{"norm_eps": 1e-05, "positions": "rope", "rope_base": 10000.0, "init_std_qkv": 0.05, "warmup_steps": 200, "schedule": "wsd", "final_lr_fraction": 0.0, "seq_len": 256}
Each number is 500 + 40 x the weight over its row's rms, rounded and kept within 0 to 999. Layers, rows and columns count from 0. Numbers have three digits each. The size before them is the row's rms in percent of the matrix's.

# layer 5 MLP up, 192x96, rms 0.142, rows 0-67, columns 0-95
098:518471523486463473496549464545486541497479511564546465461473505521485459590475493437408555581487550536524465512456549615495484478565499546553486546453517508511452497518499512516515536412440472483522497503474496485416486539505511548462474557539469508489506553447604487455463494475468484523
093:476414524475491429508489485447511535460420501575452596524525436517515555526525493518546461475558554488438530502471440432509545527507509466544492514459527542467522482495522496476493502516446464449484524433449513577529501489537465538424471405456498446546522460531527473465510468441491525535
094:524457499573592462553511581549530474481542506503492426439399542511531490491483460494524531480484491504477480520545585516517534560466530503478534570490505491515437490504464503542525559532510553519470439501489506462516454502514458467505618500522548534546542486433474516479516500441426531444
132:537471538549488556484462519497478513541479518528544421490430534452537532466450535539510497393525496522564530491532484484483494534495556532511548556519455485492488462486473450495436507517498580521443550557530555428541524536458494502452471462560504467429594499526469482568544422508542497521
110:452460423548520450507493524501497447454533410511556563497518506529488421538481471523516562500475589467506506440493458447456551525545428514462495451492510500485479461474499468440501434503494535483571452481478548561417483594508543458502538448499534523475481496501507476519515487502482396478
109:509511550581513493552490432445528526513532475544522510428524517455507409489503534478526444500524445524439531474465468496486555495457520535544498496529453470515496472452537497526442482480462548482449591528467524430509445478501484459484435427500448528441456431578537424534472544536459523485
090:509464515542456523496482445519504497481532570550493555574532478522476486561528564509466493545506509520484466486516498553534537460521522498492473495466534531540447480470596505502496522537501430555474468547494592434497467417528446525410429534435488549513540444498557503513553430537445534468
092:492557546522535542514557482537526519469455487421456483502474541503473514512503501485486521522563549623460523506488439450516422478550519439497491478452499518527468527519566483490542526580470480434504401529478475470541470510507567533579479557565560476467563525465511490534480503444475483465
097:548417534495534492429521473469542487490463475529507559487513531506543537562470583556488540494578545407469567497449475514556413535503450502552511539527445488506517474391554486494438523489451510498430512503447482528509457512487499461447476495518526483553499474516541467573497488503458457524
096:443529475478564536533454496442487441462480500515527435465524485429423470506501563548460485538421418480459543538482434495459445486527499479476507527488451466425511508492472441610533500441498528515567491506555472520483466452463502526513518539564454497529476561466441458546497522523537486466
098:449525496546515467505497563571530552507442499454495542482514488555545510520449459497531495498537443506473575476476563488487486475569487590429518496529459500546478512590428514513496528523509472512526510469534560538491417514542551471514522586457495538463477577510461546510532501558539548582
118:443542450538500491449502518454475460468493511527490480490494489564613545553501494422520498535559492545443493554530443459538570471547462542481506519499540529519575516427527451435498519521431527568529505503543544547498433512522439435454483528538452512524528495456561474480568526521505508526
091:480494571477434574554529566533466518516480597490502481509469454495490503517539435424471572512547446536491430448548530501548478532455512446479528534457522561492476510522518553466528575581507475493496543499517497460469485512451452531469506446506552507452509513508500413593509525493547494454
090:477558394492503527520475395533498503547486496480516482481509495508418513471439467533481496564544512452517523432485497521483560577528484463537532526517494570476528560486528470506499515500594432587446465556559471458548441520441484489533514441520453466449510510502525561519546522489531515509
128:505614488468502498491520506505488561514494533419439499514509502563498435527480498417492500508502550448536447510452483459509466512528592512557601472419478487476517523543527516550500496498539476517539575519457477496510519591521520543553497527502509428443508508444408527558498489527524524521
105:539498481562530486436509539471562513491579518527544427524493440512479464484505394535487462475542492534544496448500517575490477430437530540531489495410492517482485448523567478550496481520451527537540477495473506429527519566547513512572511438494475530489521504379519505510503489496549539451
101:521429528539531494491488502536433494414491488476548439484535491537529515500540503519417471415484471474481518472458465496482468526591541520474515459500508501502462467564601481533465479461493508501433456560436424476503504548550515475530522451518502519540469411485587452563503499453524458467
098:567481533550545519439535541429466360500483480458513527504532485511527473511456469503551532468524430543498472595464533514482493475548555498506539521485517485442408484492480504496480501489528511576467523496522444472470504554526456473532479525535545490528518525493523435506595537418543542542
092:570549488447383473476487558505471541539505509495469467510504477527466518538493482502534479566519427517443475526507509536437483491486487549523477522497547534526503546494559431525515521490487587451532570522418575580480456500475455535514532502507565529475468500544565539487519459402473539503
090:429485468517585536490523566531532503478474437538453454488484390500555426498538539537469523509553471549457454499616492486523482488500526521427504499421494561472488476482545539495448587501426486477523480497500470479519513475506455425489497476486503523494514532509592473481480465479499545444
099:422560444518481495522480488576495499489511545548524472469442554470500553521474529474536427582436430495468518531544454487516506474458532448479532567476519496480524503461463515464504497556539496497443566452548446502479507502531479457555467552454540495458461613486481532474455499506583458555
105:504586551467477509557505469453469483453496454491528523564504490517520575515474534452521483528516481467435536568411441453562484397485516548500547541478509509604526479492537526454488490523547467476501504463523507476531461459560462464468446496473491539491463428525428501475538493587476470523
102:537475526551441491546546508420500421480484440565454496485564515503538517514563536518418475449494473427448449545518560503550492467536521515494462507534558510525467529535505568474493552451536488506449434444478507423489457506515469490490516497483518456589472513480472419500515466471522431440
101:528532532521445465476476506495522490425381449494472546515587471535479477478515508507512503442493501404529493521452525453485490557493481492496468540452478541430423559443462474565568499523532525494563469500521496543494528495567466571502564522509536498536550493541468508510504419501572490448
104:452525501482489502513497424521558479522552550489501457548501555491457462463541470545454486570466548591531458471490589513441500496532473543556516496537489463437525459499587468511524556506465519444476548519575545575587517445485534533545499515499511530446544459533533511494520577492486491541
103:525506452544539480449483473513490549491486561589472491578490533495521510468527478510579482562493563540514567518522534557541491523471551559495444378517498486473516487541489395468556497527527468495473508531494534452538526542490518481543517439490504476424496577479503514516508488472518604541
099:539501521503544464505457533613551571519479495433493503446498480520495468475464504483488459468473530515497457502433509534484552406437493473499504520509548504556463519499509558589455538404527580546478523545570524499449542545580459544503520543508521536500485532484410454479474503485508493474
097:509486481571501536589504449493444502532539460513551537580541520523513591488467451485572460412510440514504473482439489509460427489529478500495477512499447451497432571495458505480597525493529495525495516468454530482518523516498536506492491501471498536521520377580493467530442560465498521493
108:464547425546496569474489509497427551507518481605466559494455443467521502449496487456483485479530467486534526521512479474513535483538516551525480471545523399530551555483469407473495472466486509495545465471538529536461492462463450485471494547500564458512521525446528490464518402513542578575
107:442410522538543426493459504509552454518541481477565483478522540396510444512543491538471520531539506493592531389502552476546549507428459477500465489512483493487543520477484440527559465501440525451482490533455555539474475497492541513501460492452553546431547512504540492462478518490462488564
096:490558507470436510543493535522481536474615512494481438558453462480531433485422487545531526511516460496550458468481555474494567516490541525542509445495508505526518468582490486538476582537517576534567537481593537519541510504505528539522512516533468534545479483415495483589504504550447493507
099:513460554546567482465497521455529497511553496535398429488492531481457530525511534502509455429424527457504501504507529532486534524474491482486404575542523499498472458519532461512509545520528542522376459500441478588452518523478502493482540470428482601541533433525506521544483483498520476491
100:475478598476498521537477491530543402464511490533498527537470500512499452521470508520449397441555488482548491518488489460525516494427461467473514490562530544444501492511530518482564598536459500552480499497471450519534557559470521527517535526471437493420491584568483498533450505459520501415
113:497422531515501443438522502439444474468582416522488504492453489587474495429489481559567443445522520453465492470515500547526533489519520535376475482530483503508504461532547545474533534481442527527463492555482498511518537439478494456505506522469510560530426522517448535475585509481481476552
091:521551551488487516517456543503554462512469484475506532505470511457547531549542543519528533615490447495563514475433486511488545466500473558557589550442472514482468421530585486538509512455462467529563436495484498548541489434505557518503462437497511492487485550405568531513480475527468490473
092:478560497554456436518470478542526532469501496478467463479497540500518504541425540500530489471427511461475468524553435494461482539514504528535526575497545537421412508518521497620437471500470528529522505577509468420588460498583561545502478524560506501506459491532468476460504457477493477520
108:504505453525437470475407415496485473528526441522516507571473522531560453523492539529451455503544516466427516546484511504554471451543518533592513504523511548576511452377562489481545532467486559482492525497509535512473412504503484459481445496539504468528456465521588483532513524498479524522
095:521486439507502540608563470493506499543522477472479552509458488513561515517525439437446524500488537492508451548502484471492449500468524463473563500535520541528511554525617505515491507519544524439550501435460454542518512452497504421471502479453470512566496535575471493537568478607481469448
097:543475565545500490521473509449481496508446495473535553527490560517446530515501436522481524460491511485499527479489589483456564490581433446474464538526561492470488532463512463564467528541545588531509521485532429485556505527525565528459457506544447459586500510522512503578469422553542465543
104:498474555503467476434531494520478452478478490560504435421512470520470537528514450455505526493530500526454539421574541548399539468537517516538517477482452429520508552501549563496501488526564483596490540519508422516444509508576547478521496497491514536449512482529544486444573555442462521495
101:491545525496471494515417429485599461509489529471543481561585566507489520533500570498462488504446546500480492514516434517539523466480520529415458490441480463596499513465507501429570452509504499468443485440470504528549503500556531513456497455555539466405514552500507547471453511511473468484
098:507596423509525530483455498505531426471554455542468459518543503565502499517493427523547559537553487545472525548485482492475530528564480492584565515495518557522490538443513507501424478533380454503506522518534514535443500450551460532475489482467484427493455508562511420500506537475514489473
095:508573520481467492497465519411431451421510483508502470473455476523465538501462508429483450445483528515504513531521476504504520498528524462461445406502533555495419467494474453508520500539394479559540540500495514467421517556486578509496508512494454486443472478549491583424518448490500520570
098:526546512496444435527516466488575499555504458528463469523557491522504455504498468584505486556441546434493556486500535452473473534512539505470455598513487472518464428527488466468556464534451551579488493542517547572482561533571495533550535550536552486450469531459563491485463485558494497466
101:480462507383516546510541509456499468466479545484587470541427419528416562539523501536452485521460494473532470493474486489511529511472538568507460457461538536459555506502519513460418538496565461485441500453550542443473462492504462443529495473516495435535506499443513511422471476514538563473
107:513539553432497490478578451467524480551512544539472479531486454494516522474493491518510516550565503496497545528436514491473435560472558500532522480441518413571501531516528408474513479590458458471446544543474506444462572516489542513553529582546473472479543469529498472572441533537502458501
106:478467475471568472491567512473447517545556506477533490513488524457555562582548524440470465494475530538426489522516479549534551504496495490515465523491517582571462429506498459485558436571500481435486461533508528526455494520468538532497494470469475438452486516478423481400505504411472513437
101:468458484550552506567443402512480517486486501518563501502472537460502454463412509447459499437492499433547533538483530531553517517443430499508519528535505483441518532512554474469513544513450503465475485535488430557465404463549524540450549425506528540484552426553541490486527501549504541489
097:488490441519490475503569435481433490480552507533461530502480545446535486518438486501475568484549501460487475505580390516509555467491592553468487495514506512525519535505549508434430503434471479469529529554564432484549446508518543484522491533538492442548569479479481557498566500521482513576
104:524477594491422438485580467531561460475488501528472557473495515505499536433507495467549527507479537508493485600408487526490488440462508535580495488502519472427534503554498505475497467532524562522535532531420518558490492494503508466531438518503526549564496489458435396476535516467483540534
094:540489530544466463439445552460540505471520495484552518447477511581483513508537510392492407460492509483477443508537476496435561535495533475563400488467504509513437535507440556510463516550525494526500440469456554490495518469514494445543520538500500425502487466398489520526583463507517516508
102:506488518486588489558498524529494511470542460471460549501519465527518495510491503471513486511497481565464489510452556435467563511529486426493546468551524550398463540483479530523512508479502412497526516552507498560481550529455425395439506486509542421524541500534544464579484493478470416444
101:495538467514492497464544486467556499558536550518567535585484392497526473526438457522523522466535464455564467485519453508539490440490548508510453491504524559419484548549449471543465454459536483529427473514476505466499499412467545483503506494520471525522557528502464562491478526576543402501
097:516464520520459473550515542501474481486480542501505539473531515531487530482472556499434522559452398509458524523426500527409481523470524530413455566529505531555500477522514594533497454488506509461466524545450482481513503459493557526474518536467439476515540561609409469494446486472491462552
097:513586458473424544539479515532484443476532479457527500487446474490484454484398527521443425567476490496464501534480477440485527454543471481458561505448454479524448567418578419509524449484443479477502446489501522478573467537481430486520476494484451472479568457503532520500510458521529476509
094:523523522530541507456490523565468457447472461512538477501470483507560492565540432462444520482471469535499575488556522538537517424474493462543444476481513512423523518507505501520487457458502442501540466451450488532549545615463573456481446487426527493478445506548446452490419497471541542530
097:431440546491438489441512478559412482528488474440476488530481539514506427557504495529522462520518458544507531496480528516477540496461499518563504455521535419564478421588491454527467532546504520493524480449508416491481470531480560509500442536517555484498513507493497569482482512451405406487
098:500439457436554499492553491503451568466528523597562575507449481531513548594542474510533444533527453543444425483473473540489510459440517492550462574599466551533497508448482525450561516479528536494566515460483554472529491489504503469505510453473471502489508476443478512444526492492480510456
114:477547502515531599494487466508565462563507450494454539527522406494523457451523446585489498532536519494497435483491496489457460530509508480519441485508571417471606511482465423467498518467488447470490552527471539486585548504489499517518519528469463543525514520468514548524488470577541554560
095:470479462511494466482477466498513440524492543529429543501455398542549486482488521501514435553539465544483472457435537531521477480557544519527461527463432455521516513587475533450543556520492571399491430513504542547487552539436532448535489523535512504499457436572487530465497465449523505483
109:512567474496531527517445473515496488574511501484474472508540508467503474461457448432554510486563460500460482498549461510474534506447502493470508384549538510516517473553521544476461484521476495460359510534450526427481507507446440429486417502538525497521468520505551477483418559549495546496
105:455520415495484523527489494495493458401444474569488471496502511483462466571465437509447516561517443482557531523536492523482478544413513503428490505553496564510549471534512479488559521510544441519464533463517429472487442422452522527442436509508505430463497582538517487535490518481446454488
095:490462512494443453561499496444496555519455505547548505451477485536473492465510540486441468578475550499552519466436516555509500509536435488492518449468541501477414537560518437447531515497562507483507469542418458504476503580564558530518549384578503551512484475436503482490511484513500480535
099:528521533493482518521483431485533520452454529545477515488456425494587494605473537548543454546451462514484490503498517501491544492497494508437523514554505455526525524499433502446434485497491554478446476533447612483558491608483517524477513466442507460523506503505494474474465532538609512554
108:517471530474470531525538522495456520461499442588470555508442506465487516528436554551548603528465553495468520501556454483488542500462478483506475442505567515440603594565496476488462471427469513470492496443461498435451466512498476473477459429540566477526476495504471464546484464483523490538
101:512532522567477480472516486506524410435465537508527572498523467525514635498508413511521496486481502444506468542554512539509514474513487488470491514526449478492512475496520516507528467412517531427467456499495486464527557509536543463479512518405547519553486561440424473469427529407493511539
106:506507512501467504518541527433434511427472543537563482516508481473420469539468514571537475513590417525564512481516548517541445480538549591453510491475482449557560500521523550482456483401522501519453471541468536560516537502538480531558505525441474499550533533502561499540522509458539493536
107:497459503500493530444501498545478525518548530504492418513532504555466459425512442505458443509521564515474529436440475450438479501457432475463423485564520473535515444473544457495511484479476451483560487555472540535474497500434450489536509569549429536443514524495489484503494463438445594563